{"intermediate_size": 768, "vocab_size": 2048, "hidden_act": "gelu", "positions": "rope", "bias": "all", "init": "orth", "optimizer": "soap_variant", "lr_head": 0.0131, "warmup_steps": 200, "schedule": "wsd"}
Each number is 128 + 24 x the weight over its row's rms, rounded and kept within 0 to 255. Layers, rows and columns count from 0. Numbers have three digits each. The size before them is the row's rms in percent of the matrix's.

# layer 13 attention output (transposed), 192x192, rms 0.126, rows 160-191, columns 0-95
099:160165102165150098152102125153122142159108141108155133136111137132117098149138129101123148114107130157119152146120144116112119151134127125110157137090103174146184170105125145125122111123105133078168164134124149113126111141127110152104099093116116130148084141103134063111169134152153155128
098:154150153154101132161153115125111095120114129092115142093174161126129121142081158158142110153115093134133083151164146163140128141090127115102163133138122095119125121124142158135110135186091144148157156144095180160144138131112090091128173108133143152077091144141142093122093138133118119136
095:140152136116103147130111163166180129134124121122117115139138107112139097131124124153149093129121106101109119145145136096131058126113159152067118117128150145111119099110109131152133143149142069090132141150160147065119160142125096170143147142120111109161171147144129125068110117139120122151
092:113127144069109155124119162144072179107136145078109117110136154199128146078125159097132101145140136153085136105141145124128177128104130111105114104140115091163089144158102147144101165120085163087144120101127152094109140121145144092129104125128114132098141157132135122128094131111117146124
099:142131150140131142127103150136141154123177150106145173098150091111141121116097127104101139150136104160128098161129098108104125130161150140156040150137103140118190148131133148079101073161128122168103132135125161131099159146109125117132137101112123118108110139128130134159160132146157132165
094:144114136143093111137083114148113109106134101131085134142156128178125111071127181127140090098106196153130109107116118166150155163132139161099152157146192151129135142095120147136151130119143084150121116100095139080134138157178158132169124128156151122140151109138161107121121113131108099139
098:129089168137114105127147114104124119104152113111175152161120098161095133162129121139161103096128116084107190160153086143132167115143138103130154160159161120113095132097147117106093145138109134140089120133137127168147167136138143097101155125145132124136122135091148165105160152124162130106
090:147149159119148121116151120132091091150101123113155134124106177126156121108101115132125126161118076132107087121155112163133157141154107140146103093119169170107147139129099128195154146125150096112114172125137124119101132164108127130124074158096139133126065146102097146139113172147106129137
094:125136084119139145116168095098167162109129090110142107141104070147137130148098124122117128127127093098164139135114143177110156135140107146107178095110111133111140130097105139175093121167143134085127160093125125105157165108151132095140116059151130111126117121168138072096119147165116127115
091:104107147148121118099107149143113105151132122133073110143164103128065144064112102121086130140108157129133128128157118179168103099187128130158135094090138162128078102100137138165128133116129167130130135118136098125149126140134110141091140156114089156153118130141116165146123128170134124119
105:077143157132114130155106158149129156103101115128075104099129147093114145083128140137124093142132134129121106138138090130140141135181095133148128097173134133147118149089103117144138138134159134116107080109126080139124117155148194111104144064090142100097081084153129146102152115104116133142
098:099127154104162130125108156126127117131148153170151153119116139171113123153159126115103089126078103113131132101116124140152115117123156136135108121111161149118141134100188127132140097103123103120112126081107123123113089147147137102134127137130150099124168141147110084142112161162110083132
092:146132104133127162112124165183136187138130166151151122144069161101151112105119103103122092127149120147135125150090141166176151104094136113137087142107166087152130136110159138112139093113119131169171146125149125165137130116121139092125094161110140137158136131110091172128133112111119179118
089:129163131173109107147143114122175119128140148194154103102169117146152140106134129139148134103133087121126137128156134143137114145080116141092133140094140166133090159193134140138091128081115146119170120122113099146169151109159120150112126110125137122092145114129120126159097115141152132118
101:101151123109161146114115134124175124151089113134156099117148113140139087133171143119136166156117094165125088120150151100169134210117111078120152092133120093150142119122166103158147119164130147158095096122122126106099135090169072104131140100145149131128129156123082142108130127091157131141
098:129136125143141120130112112132111148108138137111092145158107167164118147158119148152112113107105089103160103098077092121143164134114155128098164163103085111146134154091166104151187135161128151169106158151109104132163175096153131128104126130072130118111133106141129147105183170151145133088
099:140112183159108167180142130137105123120147148140090137110126126141133151124110155145102164123156184182121128101149143122115134183122152140121098184081086158072112099129142114085132095139109068147123119093119152130141098146114132160120134158145133126112128141175112112139131126129091162069
090:118128109114148156129167097148088122106105079088123132154138094147157147112155174102156132088117106154136192130109162099160123126150142123115114132123146121121144157129147117148145151113117161135128158198101113116159107123133119156133125136091112147156124137134110135093148128089130138099
099:146165130157129132113189138101131129111151141138112135136121144167091105132104159126168161140120151083131135152129124130162090095091098074142118156105123117125142128137118105114148187152148125123138113120115150156113122105163185149101120118147118163167134110148100081151138098116097109117
094:139142140129149123115121099108141117138142128113115128175078139120158161162151123151091154113124107077110143105115128089172105146142124121126159129080175120150159119107096103104133136118105134098109112191090150153092152169134162100098112127163104096125113157115135115096121099118114133129
095:142129116089094144170145105135152100083114151113143112105098133135101135116099180132144119123107129147122129127151073116150114140096129099092122120119102167113140130138144157125143133131118146151152130151102172150083077131161159124175152153099104144121108131133198156098082123135140094095
096:141141106125125136173126149076167131144111153169102130148158118110135130107100187164151104120145123116108156100145073133096126152107117140109170128124098150109162136086141114086103106118123107068104140116138128137153140136112132080124112152130116126161093146134165121102145112167151167124
094:106130107107144125123126154175172160134157165116162110098110124126125120144137138119117137157119146153132077128127145126130102095152127101133155160138113169118090134132115117091101125104160130110086135166116140114167109137136073160120143163159167163093093099138136113112138125105155125117
094:146123155173110140125097126115130157112141126115155171145138118117162141140149146133130164151124152124190111111131087128147117108098131121075133134160178137150112111127139111114172106153168130094143135162130105141120104121138101110131139103108106130119125079113170155112104208160115131141
095:117120142139131139127159185129125143132123171122116158169150120123136118119067146144155137133141083163162076095178118080123141134151133143141123086126078168146114129137141120132145125142099078121130137154132111139156130130129107111180113134167123156114135094113159112118106088147140123117
093:105116129079118165140086126167136098094136139099146156150113076139148054122153134155099100163149165157135130123121099130126139152099147139108140136099131123144135126078157110159095091129131116144147106127121085093124129120143174156163148152132129139136110106111172131152112116108126122188
094:151121126102148132091117092154108139205125150121112146093101059089154146099110145118190126114160124154158126099089121175096157162124136119117120117178090120112122114137168132166110151155151170137111102095182116140113140135101139089128108173117120116113147102132122107144120167123160116091
099:118141138168092115118151167132162164089099098135097100132094159155149151107160140126132109088152125113098087114088147142095149144105092143152134166111145127116177120098132125119116142135153159098122130116124140135160089123149117116164141138142133109155080125140137174120128102124126144147
098:118144104153110151115161076112137128097095159144134119125136131157089111163111147174140120111142123111146096112116157136163151140163147138123085119149171146182121080114137124137129136130112126133119152114115157126081124079094183156169126110144130076115124163120134122063138130146098137131
093:107138112135119106146127143116132090109092155131115085091070129137119094130114155131107129139127149111084150162101072156132109111142121143105130118126117122148148124144135121144126129158080165101118121075142091169089139173108126150142105096141165128113118106126120138110137143145125146128
096:136148124113121094126112132113098066118096116136120219088141134142140151141094114072135153102131095135138120139170170130131097137181146138097152124125149096135095133088131170118107121111109116141179153117134126120134135151142155106121116087134106156142160115119099114122175137133123096134
092:183121171078112135147123163142140138155126165165123154129144139153178087143082128110128129111108126142119099103124119145143146145171137101158140095161157132113149120139115117112072163132123154099125138098137123103115186099135098123084153117129108133128124125110149189132096100092105123080
# layer 13 attention value, 192x192, rms 0.145, rows 161-191, columns 0-95
101:117102092134144139111117132118138075132193108163174151171131098119144128130119106124150127129129123152139128154100138115121135135169147141119122127071092115132118123135120160096138105111169101121127114156153164121114143087114119114158106148158126118123156141136129120094188145113116138115
101:156120120143152149099128098130103136129127165145113166097162158099117150122104191144106114166143076169161141094125155126123145100118134090153104148176151108169141153113139167155122145102156163105092133115124104152127120073145140121107138162180102098116138173127125109115172138106119117102
095:158083079147163136130131124135138135135124156153145113157085069092103141128145154124146183121157111126126115152146146160127134100131125100123147106089141131124107153142116144107093131111104123103141179134181127124173150127123095128095156140115134157193138088109123138130164140091146112123
108:130125118110134157141145128127124155166111140083119120147100141156105141183155127116127108122110169145136131091121164139090151136097142158110124140137159108156136115108182133140144100114113152133102112127164153126155127103125164113114138158160128115116143141111117085158093139140097177139
089:156130147163131166120137147120147119142156143121173106094134079123131169162123116138151150167146083148149156173184143159134118117129161117114081116153108084132100116149102127095134125139107125158099124185147112150089141093128113134145138105111090159143139140105102124084150130103187109141
105:138143126144138144091082122125113112100133078166089138077145156134145163118162131151165135128136158148131101104120143112113132132147109139138146126103103119117156113158100098097119124107136101131129126120118125110142127132142097148161148126177153146154153159142089132107104152189110112096
100:094144135146110120144170134175181136122158124157155108101162117164082137116142146128141108123106156124166134162113082125107142100165134159129143112145097106151095109099120161135136120149133141142165091128138120168081139141121066110128138105142125105127140129158115134145136115094157116095
099:098150135138091105122121150148105150111116136087123136126122151151133125090139140119143130095107122136078109171119151095163124125145145098123138123143144121143109095109117155130172142140161146199150096180126133137135124110097093128131124109103120122141145130094132114149203116128166127122
106:103124088115166133161145159095119121105118124113182141115120134117125186141143144119126175117113100125181115110096187131113095148093103118129123114136124115104137181137124185106154083153113158155126113120091124142059136135122148093170116097096132132152128099138128077146143141122147096144
110:163157154139094171136127107171099094136117088147145092142136130139161117125103131136097149162165140120199154181111137103092130172104100120106129140132134102141146124169136130129125093154082132107107128107070115139114128123122103134167094106101113112098122111102133103161109111159117136125
108:094081142128099111123134072127116120113138116138096088127132127104107120145150157172173112127135134144103150146100095124149127115066163150130134138135117122168140139142094124156122121098144176102123152116118168091137138108074128157131153142124145154139162086121119162156131144063139138127
101:095110149140138123138082082159133138127116131155134132093109122132115156126097131134148109133125173158115131081131093124104127072106157153119160113114102139101091103118110147139124175164138169126130121151126150138085084168160090149116178116143095122133118111149144140090094091147075146156
096:093092097123169115106099108141137130133135129097147117191116152066171149122119162160115086134131126128161162128104170110158097145130118148131081103113122121103117106112121113125150108155149117125148146119172127127120117156110133147151078112140160111182126160174122120137149157135082144112
098:132123129142119113147120094120113126107104171113162168144152145150125142069131097159101115114123103124151133126115103099144122119079121159189146132119129098092175134156126153125134132111136107089141144137156173145149148158117151142113091130133141143133119109133164139127120110137141137131
102:150124168105077107121099191107126139105119136138171152110113137103156113130089150138146131142165126110085147135083111095111110100145128127107115077090133162109124118087115167171132117154120138164148114159149099102111137122113125080136112164108141165130115157137143090102127082142147137127
105:132096109125128126118077145117131108125153116120145133159134138096102123145122084184126090122136115087109129140124145158137127114155163160146119105176128125149163157121125138117130141143149144116118121111178102117128152140165103098141149154133131133129115111155111111095139139074148105157
091:125127133161085109159085180121149150171116120133111121126090138139118138113123117144107116155141123188150104106122126158130158154135161120137128078144127149129141127124125118083143132122150111066133134120120107134112125193152109149116116172114114139136119139124139174073128148154113087150
101:077091127138097150099128121124112142122103190161140135154109146116129121144169163141142127146132154130089168086135120140139145120127155133094157120150120162122151144146130131141156096137118117132113119139101096098112148160118100091172156130112114154127158116113118121152141135148108106099
107:114108122149104120142149120119127137106102140144184090110162130164144089133128139163150115122130164114113166093147130157117142126109123116071097145143135130126133154139127128159065118126176123094097105104143156145132163135148120121156124166069143133143158153139094134147147159142089135090
105:088136107111194124092148082116123117154096148111121160164180126120125128084142140125146108162132091134113115140141151132061104124132110149125150129166077104162113148111139122130106126086105099124128125118146124131103168148122083104144107145122158138102178111157083127093124126178108118142
106:131165126146132129092134114131129125125114144089141129090129132159139150150175097107148076127114124113130126192151139104148149070121140101113120159132132088146149133131111135135113109140122129154051171104113151141132103164164096133121137130119117150099139156118125107140065134131143145118
095:124153123069147111091167102127153160087106147143081170124119086130131138089099137170115156107093110123121162128108140103124139132116148108157128105117107145151104172153136104154128141150133154121119126092136109204148169141090143117138130097110108083142161166157128156130164137133081117136
103:163128128132151110099145126097089148160108140142145113105118129154138113100095144132145116096162131139123150132107144121124136109164115126138108112147129107106112114115126130112067170128134150200163122174130130122159106142123160142162119123171123171130140167095134115154163110126117165088
103:120193106107106145137189095131149170113138134118157154116104156116128133117157117173138130145144150127106150161134143170126120128140097097105102111119152169134141109126089152105086158156132121186126162124101106152117115152113102119101113115081137147110131124157148131092141130115152126102
101:155156141106156124121157115137124116142128071159130082138135137128123171169066128118133115097161102152082141152133139153128149135121151116105121142116100107164078112142128120117102117129148139110126121182146125134080123115131134091107121123168124127137139125094119101080141094136106171174
101:162145166141130120101102164143130111135148111162105136129104147135102114151091115130124126135093158147172082131110123113146149079136115151158122143133158130150139105116159108131164093121126197166138183150145136107155118106123115158147163108127128155142100146126121169148181103125117138107
103:121095127139124125169138057148075155148147107100119125108110097117136126141086106126095129147149173141184095161123149128155141122182153107125136088149118168106095133162104108132115135107157152094116149134109107137105136160126125159122139118098117155152170127111122135146101128108127127105
108:157130076101125117064120152158152121164155106148101157137129190157135147109156166124114122109142120169166140114165168154096141128140125131141119102176102164141131120157106129115147139099169102127125125162177120165115180148138094153139162130073099146081118153136146105119107137157117141112
096:113173112159139128137149157120141135172098141148075166162140096115125181068142158144088086103130154132125092109131121098166155142127140136178114105153131128112114137143106137174114102108141147139134145120124144114116147129126118124174135096156110124164087148130102089111097142110135083116
103:106099135091163126144107121149118114115173115080119094136079107147135127120137145129113144136152159155159115138119086128145104155096127104155119130128141175122139139123133124140167130115150155113132104150115180059148086138139112120121124162097141130147105111107124132106099172091145111072
100:116136099121130106041126111152142121140156118111112140130147089120118157153128170156142154085120120080115091148138096100167108138125142112087137136086124110168093120103145134156135091177138162109135146121093136138133125151129120110138151102118144112130133080142125109171151130150117131159
# layer 13 MLP up, 768x192, rms 0.123, rows 0-40, columns 0-95
100:103129120176125123088115116119139110133182101087136129147131149126147122104101111125095154146093129154115152119149097134117126103106116134057125128115100119163180121132126067154125136144087140154142128146160131109142123123148131114127141133139150157068177128121109160101107142146103164103
099:119166102108122108113136131129156124108147138121098160184137139115154110117107142126162160159121105076114184120139112130155114145134128094142131089137105077157101127148125114134106105125131123165137126153137152118133116148146132129112107196140159125140167143145132146166151123140152172136
099:134143096144106111182085140139147129077089123150150141104138144093134081113128154084122133127167178134118144126133123152094092128128143115118155084150120101150112142159155131142175132130134120125176126096122132137126141153129139101132115144121146136121145085101151153126137132123105181084
104:146127121130113105129109144116139128165070186126139121133120142116135126112118101139110139139133116133091118120098170097167103124153122128168112121142092112171126139123128108163182086148108164115153144128142093129133096129103148136123140137116099090108149135134127131107137145160099147106
104:128129128139092109087079094113143140121104127163099130142093087139081127129135127150150144156191109176125152126143117077147111119124115131116106164116116143151112112131124135137098147112127139143085170091129125118127133070120164112133106167145129138118175123137091157108117148125130122166
097:131121133157166115149121130097145127117086096125138108142160121102126138197104151118132130107082122112147126140106135113095162098137106140130133155075134134146138121135187127145149130150123123156166153133141119148117104101136104133128103123110170154114152137105160166138148134118074172089
097:078123121153144094147120091129108103171133098136100120116124105092098129131152148130133099136097114141142101146084102133137097133122129118111110103145140101119131120109143112124101146173093124141143170134092131125134100122146154102137111096130119122141134152166160122107152127116093080094
099:136117141170171132120135158159132131148139150185119131109141151169081117117139141197087086162153127134139117101108161112102145141126159152133150149118126132181167104108138121122128125117142107136092118126093159108115136135162112123083143123131141130108152122140142134113149136125114146129
098:087097112157156134143158158146132130130157096112119174154117152132099130136100147139116149123128127138124103137113098089095143096104136138142130095129081123134134095113143088154134129143153153090127147160119115137106150101106151111163096118123132066155122120129101112120151162137178111130
104:151124105120127165163111132119154125145111190082140145135137160152122153129126100161143121105168136117068137129090113142132102145125129144127111132137140100084150114130181117159126108112117111120127145119152092123140116139147071115117129119119098118090143136117148091155119123150113116109
096:118147164143172123136123154118136113154146104113129129119147113093092091104118127101121156134127128152100117111095115105097139136135158127132101111081124156156131123120192137125100192137097143106158117136128163115174138110113132120116161144114163142099163142061100186119129168138126118140
095:131171131144141121126165140098116151167089107132143131090131145075111125121143112088111126115127121174114113119089149106130096134157116127132143106131109100124120104150120103138116130170135100125158140143102118102139172166150167105092108156127124122111133136127165125114095150159144111145
105:121101153128123104134097114114139188096105151104082134135120136171111157111158139153096112131096146085126124149119148121097168131142088133135122133135126147146161099095151072084101158106118149140146129083138123109158098098137133117108142130128144141123133130093144130148153118156177136101
105:122129111153111163144105158115131132150149139077144105111109116118169117105145119110110110117128139100152110127126155134110095130109117118156117133117157137159175157159142121125130138128134123117121121109112131160093077113138128096131121134157139126088110156125143125139156143076156138126
095:108176105138104121124131115123175162166148127136090129098112123117149129120112148159121126168091075148139106112146106121130110146126064095132122147143148097105148165115155132127119185167112138110130118142140129157144106134136156136132105121145148110134127119114159111142107109124115106146
107:170107116122149153166149129130132166137139139092119107125116086105082111114128145140126155122147130153136159119110132155124143099087107131148101128119127160121126097094146188131115133112141069171150148079102158138121098124151125118159146153126139131144153145111174139145138091104090122099
104:118134126101117123125095167149123141139077116125125148108069122130149101138091056128127123126127092130074141123121154154143098146135155128139098157095178158146146142160141090144076133100139096142163112134135099114140128081139165091128140144166143136112129136125146091155127131117100079104
092:151137097130169110144110135103109107137152119114148113122142129118089129130124154143131132156147124076101107145147114122130152104125128101122094142180158122109142100138112128105123125145181122144121108158098177187094117143056132094135141114144115127166141153175148159114121101167097108161
096:171134100119138147102114153101156153173117118109120143108135141109122155095104116144134142145073179095113150152110138135114151118101120134165119117072148108143133117127125093149135127125153160101125125107126121089143156110080098147172108173150144139131110142173138144117120155094123111141
107:135124102116131107128114174180103130131128120138105152145106135117111102146140152154158132176135100147108145098100136168087120124135141094139190147139106164127153183134157146110105154115080105123100126132152152163101119155146144113113103148156132079143167115111127151140075113142101135085
096:131135141126118155103136119129132127132156070113101083162113123155093060136143078107138157159130117133137148095129104078141104129141061125112141135122108163109174153119113148106168143151154163139117122144114155082123158136100177106113140153113125130122146076066084078146114151140118129117
099:143118117158094116137125140161124137111100129119139142136146107161160118176122131142126112128172120091124094120130104151151110133160174107116130103114110131123179143141162108143082116078110117124090108132121081113125102102123134062148166138122124086119126151094146151125121084121141142136
094:132191124115167118169146102088104150151134133097099181100161081110103131126114120098158134125095142119128159146134147126149139090130120138119088114125134155102113135157084131090125138135176090127161111121147119142162127135152135138160103148147153145119091151142129128148100115143145113133
104:127131126140120129141154143140102186134120139132118138151084117146143120166113088167161126158152120126154137193113134103157133124140154140133135120157161139124116139171162110151090145138116130086119125109143117125146112144111106143136127157090169151103147102132146133088142184093119154121
099:105130136134124145120141161134141143134113126123125131139100132123125130078144125154152136140144140140083121083104160127087083097076150118077090132171110118123182165114177178142088119134151137105153171130118160087117134178117127100110101140118165103121173138145112123118117134118082135117
094:105112073150110137139048156115103190104135116141129113146154109132131104129142104135121152107145133130161093083136141095118113162176125154139099181123127127110112156148138095122145155154144180113124157095131130124143108161100118143103056111139107096084128176119151138137110150158141128131
096:075125103187110103105177126138137094128122146145070099114161106062132092155109118113120162132104133130132113150102139072130124094171135096143149138146149151112146146130087126084154148118135180177131155117110107120131148132134110186109155113125150117150169132098143136057127144136145154107
099:099162121151126181145147104160124124151081157143170127125093119135078138131140097113116099131126115104145107136164178100127088114097119118118105094112146140133151141098097113115143130100118173152123118112128148134154120147126083161107101116091133117091095120115142105179182100175167129100
106:130118174107112171188144141099142106161114120141128131139122137131135132076133129100134104159119124113128072112136102133163091119122165124138127156132107115082151115169105152085094132151115130131157095116112111099151100097172099126123120146106135125084114135083100116078123116103162143155
098:123139160162186165096115143114151131151116113087121135124131170117146153125112115155177162147138116138119164128157120148134111118092133085091116079099160116134090135135120144138112147106108104121116154128102134107111170145141119074115143136107119120097136149134157166099108164155125123118
101:071097143111137147119075181102125144109146106087140096115096126141103124152113146115150118149147136155119141109095135109136073208107111155096184121123129120086118149130126119083129149134118153150095128125088071134113135154113124166115163101125141151173090115097153144118093156156111143107
102:149143120160161122087103150123108121122081094111142116128103089111146147102162177104151177145095117104132028135150103133138110135118122108152118110134123094121125107136118107170093121152153132162127111165132147133138161153129115118138103139091145122111108114131157100145160146169107169096
095:140137152120108114117133122191122117140122085146133128108085147101148103139148133115152116135084133140132139088106152077155100110072165147163105131140127110140120088136113119120171139114108187146140158132145109132154112133151141141161152141085123161139082146139101167115103169163159123105
102:154102142166151129116155133155157158081134078136094155156088136135177118095142101130147178150131129154130134145119116159109091140114137122119094160142124101107155134111123114123127128083157139097130108095122154109117090087129131119123107116124107106084125150110145140091128083124113123125
105:138150121125136114099127132135122157150120175125108129145138150128137197144147118088128135063098155129132105092106163123122135107102167097105089179095121092129164140158124137117159089081132170153166155110124122154118113151092151117129144172109096124161124105096140136194119084110122137113
095:175094149106140156105112073122151124111129125090137147082111118159152154111123091103175109143116112099124101092083172148098121114126115135109156154141090134105118103086123108171168111117143117116096168097160115102130172120084110115115156113109120085170112145106131106155127182119107101101
099:086103175125123176141134168107150131125130131128109118136128144144120117111133088108082136141149136087128090128131140157147147130121081154162148140135098104124147138098132117180111142118094156095134150163136149103127116134142122108106107140074147145149103135088123135147113190117140139131
091:062091141141113144101133160094102130158105135124160123151127135118137116159120106154117103127129118091135170125131146117117146104163133111119147114114115148111125118136125110146120140082137166128118144114149145159144170160098088109066118091129143127178122163142146101126145169142097121123
101:117099126189135098119137136120076133124100121133111091153105115096116095145140114106094102136112156099177182114123101147105147140153134089118101138117125146099126141131095123173137143128144083095122129111124123145107084111109165127101116127122104163109132087113167134144103140059151106102
107:120164171147115118109125114131130128165101164115098147091138099138098124155156144143146123102098122170130149104156133080106093136173144089137112132155123111172124123134140113133082137132139135141122079148119085145137110146114138123163147124118145140129139103133111112120109107119118115141
100:151163121069201147196147137107111099169107089131123096114118158103108132138119137084149140107123120122127174101149107122166138132160101128124107146146118102134111163112125132109151140129142085161079126106133119136147125141113132178150151154145126134140149130164122115112130116154116107134
# layer 13 MLP down (transposed), 768x192, rms 0.115, rows 0-40, columns 0-95
102:145164115136123125136152118104113129128142091146123120142136152133135112147122119109113154108133120124120087107143103144100150083109096156105127123135077165135119102140169122148125111157101116126172129150134122078079128131127120094140135109124066152118153119097125132080119138125156145107
095:173149136114088099150135127170152130175115123155157128065118161131057125152123115146088119125120160176164117190134141107126160120115123143082105116157133119099133145119116109139147175144140170106144102107155109138166114148115097119117129116130147138108087101105089135088119114143101114127
099:111121119119091106116116137117089109101112146146116118131130178135134058130098119182144145098111131128109153123105178080087133188126146109115126159104135089127135131170152137133123080137129103105120158157136137091148134105107135093169100115163099128119089128118130109103114113094162130081
099:106134113118163091115141161139082115074141148144071135136142096176098123153172169105132130123165141164107101159124082118111159115108105137118148197168139123114109115149164148112095093127134094144106124132166134141132132133155144107146103158096141153144095140131142176128144128105165134158
105:120197111122168147104122140097138142169132136157136153099113149123086116101141123128169163138137116141116106134117129164133119084156155087142156128112145123136167153141137137157105133150137110149102095109158146117142127126116170114110130113145095134118124098105097089114187147131118139174
100:129132109104132140144141154123105121116198139163140128163098137119145096075159093108122116097097133154133120151187174108164109106152115103149127139157115160176115104126152107150069138139147110079128087112139148123115126143120116121100130088189158107163126120171103146147128131126130150117
103:135108124146117113122156114092109155134082164127105114118126154131147107124130098126089131134116078130089134121138135106116190122141128158144136108135147190132145130111139155134122072142184106091112147114168150141077137138130161146130141121112130115110113077135086099098157114125113098173
100:137182146129097139055100133133069182117126057167158110145123123100134154105113161134130105139136162137150121133114130117127128108114136168116119080164150131143089177154159096117137110145129123122152137098115130110151104069154132165123139117125121058127114101118097150110131128161134141118
097:121137108102094131119140086137091113151103124152107141126146081101148138097126102156178122172122109127103124136121141151137177170137155086121122156124152107127100162141140114135147111138145122135170116124127130113101126122135103100107161119151183123117111119150124142121123124092102141167
105:160134109090131149107067166152117138140116092159079129131096090130175133192138162111133139114119108114136140161156097133121118143126111114141117170122130157072113097106110149119134146128119122174149124145175091179136137136129152123138119120110114104138150099120151106130155093103131124107
095:126100183160126104117119155154141214138104114132124113109101129109121160164112136160105118150106129117105092128125153097149174113121139115101172077159131148155108173131141091130146147152116098123135112117137156121145105109148143143134133149124053141137157119131109143151118152135097123131
094:106158130122143116146119133149128196149115116157131121132120118089148140127174128138132177154099127128115110119147145104138141106146136110129168139118122136142136121132142105117094123147130123119142141111109089132134109157150143134120147127108034110156118148141155119112089127169153129145
105:116124123150139192131117111076115160118124143171142071117132127126136108181165108113134143101117104107128165120158109143121098124123161101127101162130160085165116141132135126113081101181131157150122161131117122133127087127099131120101117138170160138116097116137108094117170173149114117122
107:117114138133140100110100151150144129121109125120136079102122132118094133108094124093102142157174159154136140137117111164165149131085134135146105099104133105158086130129121146123153149132109124096151114101146119148154102099113117096099118099094086187107174154087119152133147096145121141126
100:120176149108179113097120148136139164125143179088112117138151139109137134150089123129109072132161152109118126128089110139136139106098151137105104109120122115170104072116140122151095119075155129106159124110138108121143124128168120133159115112128123119137117125158121138138085127186154131097
109:145170149151143148147141107176134148129114110147105089148124117084118111118177104090140152134140136093171146111125090138168130102120158126120127165087175116170117087128127143131131128165158139104134151142142148168112118120124141136170117160124117103126158123142130104118093094104093140135
110:158158089133104160139150157101128052122119117142145127117122130158130145110121129138124141135078122153175093129131127122112139174120166112163126134143136128148154154132092117109131125138142128103168105152124123101149216087102104093113136121169115182132100122117136169133097110160110159135
087:100120122092127111117151139146094172110093114131104162135137132163120159122131148117111108131140171163123092099102115143146134103140128106091114161140118085142156142119141073161135111123118162120103112124154096106125170113177132139097162142143150135110149155136113111150109166122092109089
100:132128114088151132185145132132150131095134101138108122094181128094133109124139156099162123149166094185107098145109068168141149171130120137129088134143143094099141118147148125116118099163145101161136131176079123157148110075144146148123118121143143127140111115103143132100146163166136099125
097:143179143178145129134136120094136095094148140111198117116143114136119113111171091129143167088125123095115149120096115132144163142156087128107142116095157125165076129128107138115152115124162132111158115163153144145164121112121163129087153157122123141100160127110104150105133102131082121128
092:120135137119116122144133179141124213122118127133155138128125129106154157102110138174110131150124131103122137112134125171116136127133159112103108140103163122110083123139144120153105141092114105141128113128124117155115089157116084156139128099103194147115114173167166152094164078139136099116
092:129127162120121149160086098116087130108141127146136096143115164115133122068125135126110145116132112183143136148133153088112124122072095123112080152128154112130075140167126152148119137143095164116155098112139158133125107160173112171121127120096087176119141120150088127123147170148125133114
088:118096158143123133106062098174132102132098144130119084149138136107187099118134101159176133106154152109114092101123134168149120127135119133114125133139153147136117132132109147127116171122106190109104107144133152120122138090152171126139104149127188157130161095171141127095120100141143144071
103:126128156114116122105174099135112110101150124110126152150132109131156117148172130112108137144145121133144160158136139134153113163120067166162172119148118119128113101140088104135159141108118112074137125145102081116174178144129113075156162112121100126151153110154125151147117141128125118184
105:178103128160162147127133099107128108137143120153134116089122142124122125172117154189110166166113125115104162137125148145098135138114115139146114163099144118133045091128092091081107117101101137167146090143116111133127113126096129141120123130149124109095107146165122129150136145129141127145
093:126104093142120127126132102131117170138140148101152103106143114113122144139101110131108143122126100090102117162118114154093138143131117155099154105159103074128121102123130147091128136149093104096156122121126156149113144077153101147144123124110101099138131129084150108066114103136136174125
096:161131165083117133148098133119123099110095146093130156151128109108109122167143081106105105137172168112106134127133122160135152167139126125131122174120111148111141132135105085094147117142126171094127102152160115104095128095127118130104142139132169154099149143142123118153125168137097124129
093:129101135109142116166088162155136087143180080099105138150122129135117110167181137117102158108068095128136137135117114124107137143130140158141143116137176135122082173147156114100116119188121103070121137133122106134110110124170118124107149150134172091154103111093105123102127105097101159126
099:084108078152155131121111136150184195139109135158124095155114109115137100114108109119151153128110134112128159141108133086107126132120106152107108130095130088090107154149187099150116140104105096081112089140098099131147151130099149105145127110109121133132111133128143144126138115138122105114
091:083107120115123089163146105117083144078142116135067098106105125112117141138149145142155137132133118090118161140126161117105175114118121146140154113124147130134132141114167122125170146161128159107126088134117145129131103138113106134126111091078082161153181099142120094130112096156129157106
102:147105132142129098145137095134083113119116136127094113128157117103120111132135086112147153109150145158154123147102099132072124161144144110135098115131152152154178122140106118144135109135086091065173124125140122097142125123135130111139130149100117156170091182123123142120138140156136128129
105:098143154118066146119141134105142057129115135140136151100152120109157111108158189139151147111091079170136091147134156150145145152151136109132133141143134182137103124175115145124089108066128099115101124136110123124151137121121183113135096107155139125115121130168125105168119102113140133162
103:091102145155117126110108104116088034111165148118123097071149112160111146098148103142111129097108122144140157135140138125143153139155107162115155159136090134100111119105157123140139139138113113133106164134112114177197129154101111126083116095168074121125103165116113158140122096126127159126
097:122131145115098153110144148133091158124098119109134128123139125135095180143104151144096103085160128102135140141112103107148096113123154117132137176132118184143101114133121145131130155181139152131127110098149139106133134113128132142141116141112113128172163100124114157116082155126136114156
110:140125100098132162142143112092122120141145116105134100142152135153114144108161162130139088096156108146146133151113152094101168097160119120176141150104187126154095093143136162136087130138122140073143113163148109124132095136079166146098148106155107169154083142116108101158134095142124101131
087:132149122145114122155160163158066155102124138164132085111129120111100113113116173164122140115110120161148114156172096106144155107101105118120105147143158112123129149184137120101089123116126149152153135163121140180114081076144112119134098124107212134133134093139143172107133104121127131152
094:169154128155117147112125129187138162106160136125124119103152137094146108134142125141094119082127128139171127116139110090138158123147139131151116127128106164134101118113121137108083100159148118153166128133178093140105119128082105152110142134108129086125169091101134109157127102152080104114
093:136163138124126148150126106114095117137126151115128099084123092129110120153149160112100193141146136136119089135119143100102122140149135123090143142132158157089128132148108180119194063154130121135113113148089130111124138139158086126155138153125190149098130103095105130114130136129113168111
101:168125105130106167115113166125150117153147093132098100113121133148081144137117163149081163116126109159120088122166134120117113134130128116116149106117112122140116114117148145088138158098098121126090109122142143152110162140189156123142143128138140109124131145111115113122122095144140158153
106:114106178124140166121141120137102094138110105100121170137152110146134120142133161143143076094133140102112142122119196173127121130090098137130129156126105108109096144170099131138131131100127210139148111132143134132147126144076096148148145152110053119129166142122061107129124129121110161125
092:122140103177111155108122094110116090120128125115146158142116124126170137139099154108116127134130114128105114103115102137145104151169135108114128130174094171099155118117095127155132139091146104148139135142108143129162146132163074146081109136102121121123159146171130125107151123137112166144